config.toml
num_hidden_layers = 12
hidden_size = 640
num_attention_heads = 10
num_key_value_heads = 10
head_dim = 64
intermediate_size = 1728
vocab_size = 32000
hidden_act = "swiglu"
norm = "rmsnorm"
norm_place = "pre"
norm_eps = 1e-06
positions = "rope"
rope_theta = 12000.0
rope_fraction = 1.0
qk_norm = false
attn_scale = 0.125
bias = "none"
tie_word_embeddings = false
parallel_block = false
init = "uniform"
init_std_qkv = 0.019
init_std_o = 0.0
init_std_up = 0.019
init_std_down = 0.0
optimizer = "muon_variant"
learning_rate = 0.012
lr_mult_o = 0.707
beta1 = 0.93
lr_head = 0.00487
warmup_steps = 200
schedule = "wsd"
decay_fraction = 0.942
decay_shape = "linear"
final_lr_fraction = 0.0
batch_tokens = 262144
max_seq_len = 512
doc_mask = false
train_tokens = 1636000000
max_steps = 6241
dataset = "wikipedia_en"
Each number is 500 + 25 x the weight over its row's rms, rounded and kept within 0 to 999. Layers, rows and columns count from 0. Numbers have three digits each. The size before them is the row's rms in percent of the matrix's.

# up: layer 7 MLP up, 1728x640, rms 0.0877, rows 202-301, columns 440-479
# down: layer 7 MLP down (transposed), 1728x640, rms 0.051, rows 202-301, columns 440-479
# gate: layer 7 MLP gate, 1728x640, rms 0.082, rows 203-302, columns 440-479
up202 103:495529481515478528487506479453465456490543500498515451470539527488532491478502507558477524511482490511494487468503505478
down202 104:494525508512460490487508484465492535485527550502461523542463532472499579480519444500517517504477523508481531466476515485
gate203 102:512483516515489544481531503560504502481521561478520561527528503540456541515471483453502490466515446491494506502500440469
up203 098:464522486497508517543493566464502497475494445505481506504479494500524478532516489518516520484487512482551532528491503489
down203 097:487553521529427457538459498497510519518470484500503490524494486467504495468507480527477507531476496518491511503493517495
gate204 102:474481530497466495507511491513493514469493479514456540476479548476494465459471538510477502521470537490497542453491497509
up204 112:537497463482486500496471521477469453505483512444509526538509482474451527514528507496488491454515475495526454498495506532
down204 107:509512509512513552519530533496532438528475507526528505502533492531445521511496475485522494500522500497499503510501494458
gate205 104:469466485510515475523532466477494529514547530521461490524489495538512476456486476494504511546523493485499537481520475511
up205 102:491481563463507511481502550502483473520493506507488524512503531481506488500428489519516513537528484505536453460489495469
down205 103:522469525461475503472479500464491478495461489479502480495444497489507522484483478527535499510545495522508518527470480503
gate206 097:477499467506492494466456519527466518527497515503501526464519498525498476470518490494536497473495519518508529469503446445
up206 103:509520436457468560475502524500507487516469469555518500511503487483508488497512502496495486523499494511482527501541461498
down206 101:521503481515551476472522505530480483538493497480519490511514498547504487479459502539502485477512540534509516516514484476
gate207 101:512481521562472514485521495512519496491522518499497523477489541499471486511488531518510519481561494519485477472483506464
up207 099:479532508487480499507502472520480505503489526488538492484511450489514488544464488473497496535441458489501498517525504528
down207 098:496532523511470482475532471500498512473475464511544501484503498503457503536452463490510489555517529475484516509482480512
gate208 101:531521524494502489495487518517498516496502567521479527490521490509483508506513465513484466471483531466486497517516484542
up208 098:489505498534478508451516566539492465495494490474522502510482511507533497508473506516498493481471533483486501501491448503
down208 099:481512519521508536474490502509503471488468513447455517512469509492489519482446486515553458537467448467491502463519515514
gate209 104:505537477539491513532472472519498460455481492509472535470506486486473541525460487489479514499477427529486501518508488527
up209 103:523540528521513528474467438493508498501506527490517540568526530492458477519523453557460436461512485488493530462515463511
down209 101:482542513490510508513467460521514482488499510478487536561500486468501487516528470548452504501508473473537484485471458505
gate210 099:485483549478508463503486513504535545521503523468490499535480473491514470461507499450511468468514489477498495499516479472
up210 100:522537442507491525442520466504503489509464462530473519462524467512472520457512480538470513532510492507512487511523505510
down210 099:488529494567539537537505512515508530477536521498470500499532517499494550535478518524487524508486496506508504523533488518
gate211 095:484547523514498511527519505519500503542523488465486533551522493472487472519593552490512488483518479494474516496537487477
up211 094:525514455505451463489482461517501471497491546551489530498557493506517554472493492470511495500504490509554520516472495485
down211 099:471488559521500502510497537473501505472491497478484509474482502456532497490457512511498492486478514467540514520509470553
gate212 095:450466499477511510485529487548459540528523507487488491485489514491495504497519483548488542425494512483514481474542471474
up212 103:499476510512526506469508488514549525473480482518522531464487497513442463471470507474478532557526473506515485518494498540
down212 103:493496536509524512502508518524466509502574506487567514479545478500508485508523454505484456489509487549443461516497509449
gate213 100:505552480485534495481498482525503476523496486500536492448546507528494521497432508490497515489503521488495468491542490503
up213 101:500545500485494524521512468514491488508512515473537494472531558536483490497502505513512484480499498502439556504492513504
down213 100:480498523527494490499537526538528506482474475486484481475493527500520500506507492478465498517540471519485537480513513436
gate214 099:489475467453486500498513490486530502497499480500526504442520447460505532486454534534511504472467551484501495517497479475
up214 096:494483487502505480480469526489514506479512509483545530519512510485484480455497524521517562498522491524496483553476551482
down214 099:478487510489476478513545516517465508506507468498527500470496499467550543491515530546508489495464546490480500502489502556
gate215 101:514532444498502502491494496478523523524535486518540526456505455476469526501499524490515510533530504475484455482497457449
up215 098:503522494524538492460503492515504492478481515546480507511499458474479463545507493502520501478496509477520483492515521487
down215 098:516518492470485472534541555514478497492510456531554491552500493510540484507489494468528516502502508506525513498502458475
gate216 103:498536532491496503496538464463500467487497484507499495502496499504525487500477502516469539521464479453493490502459513518
up216 101:556536485558499498446469512488509518530495465526522479478472508491495475536464505489529519518481486514489538512512473516
down216 104:489472484543524466514492470496492470497549522512443478503499505499513545515423538501505510481535509447484501485505465505
gate217 101:517466460480562464465542523485532467499513497468519477478497504469538509459484521471489523478479520499491501511473512535
up217 099:525479476499487475516502481492469479491511476533531490547484485511470544475475489509508506525446500411455493464490487502
down217 101:533486530462461532436512560556533445498495477556477541494499505499525550501551490514453483512510526498478494516514467479
gate218 099:464482531505543511468483530508463488508533500474502520495473505475477476516499537536509507480508519461537521490512486514
up218 104:481507536500462506484532476529526472513488478499522538469475486527501486490461478515484515524548534507547514480513516561
down218 103:464483524481518494509495500497522487504495495491522495521510458529505532503490478510494531506490531507486507507539535460
gate219 100:529503522466491500539507507515529494533491458496540468474510490509474542500506494489513530511507516490494486527568473506
up219 103:503509537494464469479507417475496511466456539520449484530473501488516504475487476481478507530489481525481496454519528500
down219 102:552506508475518516515501503530473452455506536505514491495485551455494515496473467461495528518491521482522485490535518553
gate220 099:528438539514562500542505479492556521507479493497501489481489542489470500516527543483511476523495485494501477476498452465
up220 096:460490515567457504482496514513501508458486518490459484501502476483515498508502488497483478530502476445494448549517497510
down220 095:459527503498539491441489504498495553523504500501556530502514539470507486565533509495494519476517542451485458500494538490
gate221 101:505521464522505502456501503458498502512543511493501461456484500516507523518514512501524508516531454505434506495494524489
up221 098:461484541528508491505474499489496513528503555487524479514550520511546500538482514543505476508558530483495529548462491461
down221 099:487486536493483489539478515452469472488557486494573526542483590498518507505530460519515488522478486511520545502514478475
gate222 101:447498486513494522518462491493509540517499526471485439507464469476461470525554495469508498492494476547428505523471480506
up222 095:537496512502494489500474494476510468552445528493523545489522509519534507495482506492484495498520476464487508511555519487
down222 097:494455496489554497498527463508477526507479500511526502522494503473488518470480503491523566530522515474486520492513516500
gate223 100:506524497467542503488541469524479513488508477519482450492492492504462453503523488536514491518511504494544489500505479453
up223 098:472523518479515567458489502509508467538494573472533474491510447434522495496486516493474490495512527438507496495477506504
down223 096:580460499502535461500534522506492545503493481465519512520511515496514514480450501505466510536517506444507478476531502491
gate224 106:485501491513464494514489518530499506516522500510476481503497521482520509486509510493450513492488494480477526470487492509
up224 106:447491539491477506486490516514511526504526501554478471521474473506536466516486528478474490488472512470496461537460501490
down224 107:537510504513530517514490456501498497517517457471510527485515496478478490530521526493480455483553462529503478555516505489
gate225 100:496446565500518513504449573534544485527505498479483496481488521526511523466482476521543478529498536537501491509543546498
up225 103:491527479476519513483510425518485532506496487466482492508525480529514506527471473526490465505531518458536495521501527486
down225 103:500530490503507498495530463487523493521481512457451530513518455475503533502471479518463495498488462506507469477497526528
gate226 103:509488494510470513497491506486509462480513533491487497502469479471552473521531471518493454555523443462505468506486532497
up226 105:500538509506569506500474490482529517488547503476535520547521472514470507524492508518517474521481495485491513500468509518
down226 102:488529530508529498462541507508498485485497558476500518498503494504475473518541503490464512489496524474484470505495509523
gate227 096:487500487473521442488506488476547501499588529512469511511500484484531504504519490512506490502482478521506508493511490518
up227 095:485516502505504479505501503485506506508478495545539461468507480509522520535490517516430511472548497490457459493500514478
down227 097:507499526516508467515525510496441483492484516505481506468528548484524520531469497546517538510550539514527508511486525455
gate228 097:519483498487530502513507502505506465502518532459568531492495487482492491484507467454528529504472477464506455491504485484
up228 098:464464519470497543468441476495492516484496516488510534515534525469500530516466479472480474486498474543513481479504521507
down228 098:476489494521475461475490485496534457496481537518543487547521462516496527502509504471527483500502474485538522469503530526
gate229 099:528493519505523495537485536532542494494478493480492541493517457520525538505460452520475459477501487493498484489517537523
up229 095:494516461500483469533495516474501495527475513510505521452498438511504551552529514522518458460519500515517481500456545474
down229 096:510460496484536469551451512513503480496501485502509481471495490490561512480494497494481501522557472525482490512473467479
gate230 098:492498526487460520523488527453521491540551460480506488511488543481492508501460465473538461521516469516496505476475491509
up230 094:492483522534502498490506527521458495491488502492541538507507507519530510513508507532477555530529501468468482509520484492
down230 096:508478529505480519479514471490518489509499507539491471491483454522510514535508520485512485526523512522532448460511503513
gate231 097:439521535507496465501460502511475504503493547501487483527475514494503523523470509467470493529470446495525490448477506523
up231 101:519492510494492526474474534436506525490532507517484501472517551454518492503504476511478522515477484499525487509517524535
down231 097:475489530506504498500437487543474505505458497482496518542523535494538519512463500521508469480481482530539505508482488517
gate232 104:516475512535547521574484484557492488520467452485467521510527531516459492492458519480501499475464521467457495500514412542
up232 106:483508544496478533551475503521545522538520518442544528503489520445495546474505488493507534520532526495493522484500502484
down232 101:498554496491517523525474522495501503501513485513517544504469490500482486485505485502491480505525526492492542469459486505
gate233 100:484487538469501515520489519513460522478512529489555513541509511536455523508490456518457460518502508507497541522484462493
up233 100:502432498542496445482497503529496482543475473521502470517539507521502496517505506547515505485526513497503501508478524508
down233 097:465552497509484506510473485495484524551537541501498480501514488503474519506485485512511526481502554447513509537513498536
gate234 098:492493483527464503486480513480510515490484523462498562505505525458463472564508488523478498560503486497477512509517492432
up234 106:485503506489514479544497520504521476533474471496523474508476471524485497478464489486454471478497506502487511485463483523
down234 102:512517474497516462537500508490464473505500486524489491496501525476489486483438468515483577535488491462480489502486505491
gate235 103:488540493467461457547500518534496464527520500459548483456499505517483524491524527520512495523522493492478518486497513489
up235 101:517498510518460502489494494534522519489501490479476498488511515498516508527510459514517548530489479481518492517571484494
down235 101:473506511512515488471452514513546532497538463539479499488456485525470450480505500485501520536485569527499486519518482474
gate236 102:469519493508519488514486490522487513491519477529474518503539479489441528482441437516519501498495490469513510484528472501
up236 094:542502495548482569490510490493505534473528504461519480461447552507475521443557538509473461525508511503535507465464484526
down236 090:452463542493507482541456545498516522542497531495509471512556486521538521477490478491493484489531476537480470510488558510
gate237 098:491475487497483459526515498513513531465501502523481496481541482496501507491518503498534544483549482493534460502482572516
up237 100:493447450514473466477522482508498493490507457519522471510493494524476548503571487490525475451540483497457535518465487449
down237 096:522465473533530477495540489533519493485540454500489511498503502542459508490554477526488502453516479506510476529474503489
gate238 095:467442503510508518495545495530500509483546481493509487472512514486531468518506451469523469524529518499524486476521513526
up238 097:507450472538452509504487523531490531469495506515478528513502503512551486502517531509504525458526528463514531508501504474
down238 098:491471466507473525496480496501465456546457504490507503519509534540507505478508467526497514474474481491516522471480469536
gate239 100:506486465496517443475508504482498529520500517532547470546500504502439499480503436471478483495480477444488486491460546481
up239 096:541488499518472479491508497469482483507483510533488516475498534496515498516456520520520502484527511482511532542512456474
down239 100:496476477485437461519506483505515512522487482511485511472523455476532492513495485518512507510452548534493541501502522464
gate240 095:508530489497511510548457524511492483510515541482517550485493466479486511532519460487519499534485505485482484539542482462
up240 099:493512521536484484503475487527542510523513572465526472492479507473497492485528512479485472480465506502496541536489503485
down240 096:475507538479516497483498467515489488516512482492488464507501475454498519448518499557514530463499509508449533525463497454
gate241 104:521457516511514523484498457518520538488495501515484482496528503524471453534534535524514520469537493506480481541498524498
up241 102:496508531503484543452483469489519500493547568531506480460542537499523547509491482482503501509478481517489514481484503466
down241 100:517497509562513525452535527479504473476506539479559518453503488517512502490460517508505495500488486516469554508461496461
gate242 104:494501507517468489487504482480531485517498507489466519490478520490485535485504513492475457504536494526480522521469499484
up242 109:509466487533520517520505452498556439506478494487495506463519507472504544479546518533516475483488482498516493491498512491
down242 115:517517471517575486489501488508496511544495473477548465527503503506475485492480441471471508485486477487477518483498469482
gate243 103:485529477501477505505474454457442496509488467485478509498497474499490481473501490505519499447464526510521518495529496438
up243 101:535542500496504484481533489515567494465465426516482469477510476503519533521448492519520503536528503504500532492484490541
down243 097:477540484498482500459508509561524506516496503521495508473491517550512535519470533486545562519495510513490536454474526457
gate244 100:481487491516507512492541503472501524487471471491464506509529540513502493500507563548517475469485528474552477532482495533
up244 101:484477511498483494520538475449504499505548508473544548465493479484471505462513533454482465509497459525518526543494487520
down244 099:517475446478536505517502435478489475470468545495510549514472483502531468507531497488508510473467461499498509527522483509
gate245 099:487522531518466549533475463511509462490515492479479509502521468511471514508499475461483552530515508507486519482537459502
up245 095:541503506463552497521507558491491469528480492517463536496460495489512528507472514456504519509525507499516540451527503550
down245 098:480499524492519510471482502514508486507493448463473497503560475516447481527486461489506533519487500496496525463497501481
gate246 096:514506527527517455505534502508504533509491510530548484531529518551491456465527536529504523496494485501477497458477466491
up246 095:466530538479442503496495441535456490463519533477497521519473512542509506478490539498483531472510464512523502533517534540
down246 098:501515540516475456498500444574516502442506481484501475495462532522495504431514497446522534447519469481534521469492516507
gate247 105:528493549481484481499503496504437546475520495493514520456530480488505439488537492520497492532530472492527559561484484475
up247 105:522535480485510534485438546456517482514495435504510485496456541550525478475476535477536522502500511493479465524499460518
down247 104:503496456480513529417487491533494459504478516530502504504482514520513492537510510486502495483512478517496470514512512484
gate248 097:448482528499487493519482479509531514507510483487504495518490487466512459486521482499451468483468521497518523494528461488
up248 098:520493469473485510474500528545466483482552482480531465511528507510497493529530502472526495454530527489508483497458501463
down248 100:485538487510509496516494494518494458501493490494476493501525526541527479477521491491485514501484501527508490508489520484
gate249 097:505522491476511477510516536509452500468536509523521509453504511485484546465506456509511471499519509497509524459524476487
up249 096:463483454546479518450508505499467530536475460510522482499489488520506523481459515536513472507496471528489485439507541487
down249 099:461467513489522501434473502507526501476503479524512496542477475529459462476502502508471585467520541532516455455489552495
gate250 099:528492556484449466475575496480491525519547530544500495557489477501486509519436481523469446523483492501515511500493519484
up250 096:476505456489507525506484489497502488514476488492489519515457458506438524464529471481503491489488520507490480497485497497
down250 097:480463473493474486486484471517494506530517496482512462445481493518499526489519542516513499533468521512466534497478485520
gate251 104:503513483476544483526566492499503488506471504517525512531497501537525497535471459480482461479506535537521510492508543489
up251 098:469515446493573482487452489468464490519486501493450496512516517494434493500492522530492528513534518508492497540452466474
down251 098:486472496564465514481482512475495517572490483490502493477536544491494483483499483488501503507501478444509502521468503497
gate252 095:487500490488495513489452505482526511487480512522513458510485501486468498501493547540468478517488507500431525524470517524
up252 096:465508470564534518527495469552503522493494522453491507507507476494508542474515503570538511481495446472518486539514528508
down252 097:494454514515525515479468483516506466498489472520514507523498477523464462491509501444486543525496508536499498520499520553
gate253 103:492457481442471487463502533489485508481485527505509475505542519453459510483461514484486511480496475489562560508505444500
up253 101:470463518487505485497461467488502447445508519476518492485496467553506501532514499506484520513472530524476484515486502473
down253 102:487483512518496465495555507496464541537511472541509489485462485539456490519453516536498503523470499497516534487531469462
gate254 103:467468488480461454472477492521515502527552518487522495536579463498510537502468461510532501521482512530523505515516518442
up254 104:449492514496490581480473489464502491453485481564513519491525504462519483495509529490542484460478508475502485507458479528
down254 105:489480524534524502444467469454514509490487500522487496557514538491471520481529456499493506474474478500488510502505505457
gate255 102:561504518460492496556475505487500450471519489517496493485522453459436533493499510505502492522518521460464518457506485519
up255 099:484517463521481544536496516525533526478442502494497526503496523476480491489534500523492478510491484521544552519542488457
down255 101:473518559517495565474497459541499477488511497479491527525450554493498448474506475485474525493467481521547483531494531461
gate256 099:463476479509533519495503521468494477518515511535516478482528464464492480491476491463488497500538498475555487471500497536
up256 103:449458468503449469481514536514543532480507516490509515477466470506492484472477507508505542525535489513520501510469504453
down256 099:518499502492464475448486499512464521530542519504515483531519481475505507513521533500531491504518532534465506513505511497
gate257 107:459474468503482524467494478484539483488507508471450514453508502494538422515492520504525439474504550553510490504492548484
up257 110:490529488525509521536477509487526452486509494505504509445500507504504494520502546481508508453501491467502486494538525475
down257 106:500505479504490509482459509497484488521506523527497504471481539500481444497498531524508497465499539511504510515536463449
gate258 104:495476475510487480544524532506516469562500478551520527538471458515421529485546419497463455493496485498485501490512460507
up258 101:476469520443512494503505530499484494480490510527507484541513480517472542508525503477484514495473485509494463512491518529
down258 101:456492465493495495473476463500476484498496513510462474505507505511500475522501516553504531493505503487483524523471463485
gate259 100:522461505504444532503504484490483530530505500486502530517489500537479481484508479461489454487527461531470495530496513458
up259 101:507513512499497475488509479534476511530507515473452482494474524502506508488506498512475548499548497500534472478529495477
down259 100:448534495493462516518507527509432497495459482486493514472516540514500536516502486477431448512508515538527450517470519541
gate260 092:500455486491546461474477515486510486497495530453510474486484509472506465523454556494506504475522492484524495535470509490
up260 093:506505474512489526517551485536480535515536487486492462475469497499492506496513508507516492486506510472515495519552486513
down260 095:460467490457461540483495481466520499551469487485468481501473493532531531496535510507501431490508552486528480474506467484
gate261 110:467462458488507488459532524496486488531568534532481481497517459526479530540482508490503489476491460499526552484542502493
up261 109:500516503500503580534449502509501506501472473482499535485507510458487509529485474497500456506517499516485490505507474520
down261 106:493510540497511508493463506507500486455521500545530473485503501508520528508472497506500461546502493529472525476474446525
gate262 101:485504489497444493473501481526473465541506489512489492521475503470493504538477501509501517546478499544507516515473491491
up262 099:490489486514488495509493487466481539496503532485505516540558535514483480486544532526550491451540518509499551521492507492
down262 099:492480513500475497476511485519550501494489522527532477454503481529493502512554515508488508479533478497541506489543511495
gate263 096:498468499481518489489489521539525486527449479482544526499530520522500533517521481457546478480498484491499520518524484521
up263 098:535480508491517491510488460494501563489498544497533508475483452477485521511462504503498520496496542510520527485532513514
down263 098:508474491478480484457497527518492469531505466472510506493515539501488515519502473531521505528502493505506536520492474472
gate264 095:454514495478504476539462464510521466473482489539520519497498496516493552534459544522432519480497463522507499498489475537
up264 090:503505541476490555490495507438526478511466530549523533512515483490478490505469476500502519494513494485488516465445501498
down264 091:488529498508489504476509479491559553469518463489512548450488502543497528495484489549489487475505446489468510505508535524
gate265 100:509514508459508505514494504510521543500462483457515475464543526513521513527505505549500502500474494504528509460517533519
up265 103:482505494508461517492444504498557474513516505452500532481498461527510531509524462492454492507492536505459517508527482532
down265 104:510483507458519468453528538480495538526512515494503524461546489510510534536510484493504514497454463523510510505544501510
gate266 102:528517460480460504514489497468493490477549547515522480539506499502509463536546475516525462534512501535511562451493510530
up266 104:505520487522498476524494494489476469536446474445541509485521523544484495528481501519475510479495476514510525508473525470
down266 104:548464486471560454507481522519511564482482472517484449448475537506481525492539527517525485512547456489461475519505484504
gate267 098:525484487496513489477500473499532543482510497549491491505485491503523530523507514476472482519470512485500503473482519467
up267 094:531529525518473523529502468532518457500529487469485539537500507506536499478539502494468484495469497512525466474485482492
down267 095:524486477499515469492499461521496491466506477485508520499472544491500530479523519488520486522479505475485503481473508501
gate268 100:527515464491515487501509488555514523510497562474514496517490464464534496478529469512531562547479502459471513537507497512
up268 102:504517472518528509517485562500519494522496495506550482542501550487519496457515440465483495525494499488511492478453501518
down268 101:457505504515519516523498516499476500454496518494514501485483510487468497474471462481495452513547523509469539511478533462
gate269 099:491563502532506492494485525514542493513533514482485487472548477505499510513495533468492482523501467524517471488500471536
up269 099:547541461497496513515470502524498445504493510481486496507531505475491455504478495512444510493552515514504504460513476482
down269 098:502515530560535541487482506570469477503482491487486492493494509470476446496500508516480518514538469485535527500522514514
gate270 103:488534484503491513548511491506473493554515546536462527530484517497487526530475517517509493521497499524490496526541518485
up270 102:476497488472517458473486534516451499507511503497514488513503481464529547516560502498534478519519527494548511496477518516
down270 101:548528505438479510500500521510465477561443530525506532516501496487532515508544510515468485496481535502475516511489512509
gate271 103:522452486488479478477486501458460512477510494510488498451485457518404500495534481493484469485504489497534540514515477510
up271 103:476550492530504465523506516467531513493493480498496490493532495510511487494521510473510499491481503545476485532513465505
down271 103:484523501496484436552535474483528478490519474455487479481537482482538508484546494456510535461467467505498471498478456513
gate272 101:479545534569494518488498486546463491490516469508542524494476504482483515502451503539488483472526465493497507460507510489
up272 101:545510496499507509517500454495510516513500519522490496511520506491494497514500539457450482484491484528508514491488506537
down272 099:497581474509507515480466485537501470485485498522457493535480515432466528476504495519527493505493477521519473511489440438
gate273 098:503512491451481492516488502502460511485520529499505470512491514550509514503483508517532480504491472449499518542487477525
up273 100:471503536469492514495490500492455515439471445480524518465511517490505496483514548568533503489470497495505468533484506498
down273 103:485486501501457502518488496505446483534499489501500497506539490490504498523526552545517528476457491500529452522472525487
gate274 096:464501477495512483515495508494532446527507491528521478516481521492472508485506511487536500484487479494506521539507456484
up274 098:525464508494551509557497501514485460497520504490477509476479473521535462480448533506546516473545495468475501459469501518
down274 098:545476494490517494522499501505468453482473502465497533484523535466494450527509528517546494480513511483440473560483509499
gate275 101:497518493530490474547478508500514445537439483477503474482553496493496540494461503513505481493522513518512553493481504471
up275 100:470511497490480538534497481540498490490458487496495513499503506518504522501540491493557509546514497488536512500496518492
down275 101:465470504480514510539509498495518483524454516483491507522486538512472503508507513494528467491536503457515495491486531461
gate276 098:523503478480512506543500505500507521508489494510510539482471472500539545509545493441503416455466469495520476474511506507
up276 102:506527490527465452482500468516465538527506467460539500489491548479548457515502507492497533495563560477518507477462492514
down276 102:466493510523490461514531502474478517487488485506495477465472465536459480467501455532424503498507471506488508430508450488
gate277 096:494501529469475447518497489527488515547475489514526508493500487513463520524502501469465502458482462505485472507532524486
up277 101:479498519478462466541455450527508435487519518510489510512516529480458476486484473513522486507493446525488509491539489502
down277 102:514507510517479495484491504479491475487504479513473516510491473490542521517514468507472503443473508505491485526527516488
gate278 100:460482527503495520483519519459473505488502485485514502518510476510506541444494498477469479490541474532471502489498491440
up278 101:520495497530528459502508519504553527569493450516457527512480513479501512528481458519488490501506509522488515482486535522
down278 103:544500496513534489501504500519522501574501558484494499499500539535515487493491467454555492510525444465499475502556524532
gate279 104:503488457494462518478498520499454526483459527517508466519555518458544527490474503517483514525510477471486543529486507507
up279 099:478487547466511492525503496516481460495472464500505504519527534549506525549498504519506482506515456544536527490481504494
down279 102:470522430472511500479491501485522509521516508530504496514528462519538545523460441473491501509484540477496480515514479486
gate280 103:526505510500489447502481498467470559525521477457510492509471513453456474512481469503523466510481492509533475522481476519
up280 108:511466509485499480514464536503494491546439536504466438483500487554505515538492489509522519503458534498504488510492481482
down280 104:469486516482509515500498472500533472521484522472517504488498495532509505472518458474475461498497547500514496482526478520
gate281 099:483511468522456488509513526488516526472491511490454516499542480507512521484478473505483515472554496459518510533496524483
up281 101:516500481535516498519553511481536504467499504504523514518510477486502521518527516506530511557516498495510496496524477502
down281 101:508495484470549499488507532498481506469519522479433492485575499529451527526460488502503472498506466510487505513524515500
gate282 100:511493455516506491452516512506496507529517534458526497536548521602514491507541514527511444503510498476492438481510461492
up282 100:483468483464474478435509515482505515487470495453523520487518522520503453435539475495487475500468476513463497478561497499
down282 099:479515467522522541483537510463491499482517522476503459480524471463480481483525499502491459489447520530505490523516505489
gate283 101:486504476529516499483492465495489473488508492529448541500479507484507551508498535507511493465494496486499485521491532545
up283 096:547508500485470513544495512537469504483495506526548480519501503512490475480508489501461510496471442530548490510503475501
down283 098:516510508527503499484501488509484463494525499481587494486539500516521506472513493476510514532495512463454492481482507499
gate284 097:511538502515525509511503504508549517481501508502504494489506487495491496506524503501494511530477416497508467489492528474
up284 099:459482520512510529482459481495531499472536525489507533488467529482499473516557512470516538506461518495461490528494499480
down284 101:557528505472513499466450531519494544489515470483473509484489536480513480510482482505452477474506486506445507510519507526
gate285 102:520516473505558524474430463528502542525509531510453475486511455516450487473530481488514493498487489481517443506498553489
up285 105:459492531480530516481542502497503501500501468509493505451543503511494454499513477481538526475488452509514478471533510504
down285 102:517517506458467497492502505529524495565588497530494528489477467490471491517531516508499485495516456517512505548494504486
gate286 100:487484495493516530463549479487496475491489514491513489469515465486541487501484479534490464515473530490515491531500509499
up286 099:501500501534474473501526479510471508508542497548480450492500478522520505483509473490539502492508512506531511470526510493
down286 100:501510496513458482456523519489498543511474475518478516491517504536509517475540506516527514486516466516525462511465461494
gate287 103:504507532499475512536516486485506479493489499497538486491526506516501492512503539496506517477538511501448524549528485506
up287 106:488515538497480475515476493473469505509478503476495501517498515520482499531511493467454473479541506473488530464515473482
down287 104:459523551473508495530481485505495496461515528450514500480471506525555481489505498496502498483511501455516518510520480490
gate288 093:500504523481505471519520515444468561493518454523504518474501517523461475514519492487523459539509463479526511501505503431
up288 099:491513519457464511496491504508469515490485498512491468504504469506491485546470536535527488538480527482492511492531511488
down288 100:497471533512531520487531460519521475490507480459441493501517496472537474516476536519493519499485496492483496483507510444
gate289 100:508478529517504527480443484501447488473501526454488509449533506503486468536509459515515509464497522480498516531523478490
up289 098:508461493515470466523484530537480507495533490488511503490496513499507521512475508529503489494476506513519492498519522469
down289 097:515522487508513553467499552471505493475500549513466491545489518515504517521513543486535469520495524472567523487467509511
gate290 102:503478501509480498503491488498517492524492539478443476459484537490505501512550459478495505514496480495515516548528484514
up290 100:477478481556480478515515512510514422562518506476485540500491501499493491484474495522552514500489524470468500500473503499
down290 098:488482510545488467523464464509459480567519502488508522485466515466512513477429523509493490487477495482501478499502483521
gate291 099:472500463517488534457498502515511498496511505469469485481463511446543477511501498488496498495502466532478511551469479482
up291 097:497501520491499507518516473508536490492495514479478490494514473509440515493495520562508481509498507481502516513495531511
down291 101:535475469491477448499496481487508489487531495446490458505502521541491491490498507453510494459508495485488546449503463487
gate292 098:516486491502512470524482470483508490528442499466462507517507506485467539489458481542501525528516509454511464509490480492
up292 093:507500490534502504523468482518465554487530492483501496518515471473484443504494514538518477511502505496477498492515481484
down292 098:496491479464480523555495538497491493512546501481483479510499478525468476463518505514511470554488491476473496463475458544
gate293 097:497495526452508482477507512490492474564525507419510512507468461498466488512485459494510480498524521501459503474499471483
up293 091:478490518538568535503513509473508522517477512488491478489497534533499495505521459523491503546509464452502482524469524543
down293 099:513478509429452487502486464524510481513530487487487474513477503490451505482493491469501494504494547535499486482512441473
gate294 102:459480494470490532483491470486494545536494504517514486484521490490478540483476507500552516499541494543514503478510487471
up294 104:493488488460488506490509435537487461509492463490498497491483527537499525527528511498513480558492509495530478480504503495
down294 101:500541508542533484523482529524498482530532527506525482513483499473488514515431432506500506477508538511527520543523470491
gate295 102:491502488502520537499501502475493501502507487448500503465497481482484507508502504493518518542518482477487496481544539463
up295 103:533498508521500504489489491455529486518477525503473484541520524517501517535504473501536539460470499503524499452453502519
down295 104:470466516487475522487528485501498518488485470505499498497530488484550473479452463513488516507465534534532517502515451524
gate296 099:528495498496498517520485542468514505477499481479477492545563510516458498525462510478462481509478472479512473518496526472
up296 097:563495513498549469519544486468453485540505533519446476477550508515505485491526511530500487496503482503490517502506485518
down296 099:521537514517479521512523509504478472520495505507466493488456495551522459485519487551482530478516532493531531486478511494
gate297 099:500507525538495506524511522508537511472514502525544521460511486520473513488484510460480474484521488522502506502521524516
up297 099:551515522488525528547530497542505494514494492557486512487499496481512482496504514537485519537483479461488544504502528549
down297 098:514513510485496504526497485473541506538508492497494491530468495478523539482502527497459488491476522529494552544538518511
gate298 090:522476482487502546520460487478474530536492523517518515484467526489512503521492503483500469459478522504481474458488539532
up298 091:472500484514542458510514448524530473516509487489459440469540516491469501492497475480482494475540525465527473478539492509
down298 092:488502503534503471476535519521488538526483549506508545516511549492515481489542483483541492496481533484485453527496508497
gate299 096:488481491505477508496529542479519525534548461506510488499519539493505467508516514506480507523501547469543514488459479510
up299 100:538558535488494490508512449484527532477517535502501511491545467512479492528474509452527496481496524490530491483520520519
down299 100:575515492474464519489528548503489488532525527555533509497501531517517520486446482432466519481491469495490511473519505458
gate300 100:464560534473458507476514546496474500485508461551541482504497506486528512555495488525499517450496498483517566511509511475
up300 097:501514484489486532519454522509478455467495505464446466497478495531491475488518482499502506504461464541538484501483461521
down300 097:508465517490457509501482448515512492545542516484495504536537499454476531497513497482488538515478555465507518473488516511
gate301 099:532525521499466467486500425503503495462491451528509502478506500529492530511552494483470518516485478470545521516478494513
up301 100:445482506501561521485494490503470504510518508491480528490525524505488522465487529491535519487532509478501495454506483481
down301 101:478489470449519511548547495458483468489505542467532499507502491434514492516479490491451476477513570494513573504528494503
gate302 090:479481495512497504471501481478483493510509466501522496479514477473496505488481478563466545467503484477442496467568471500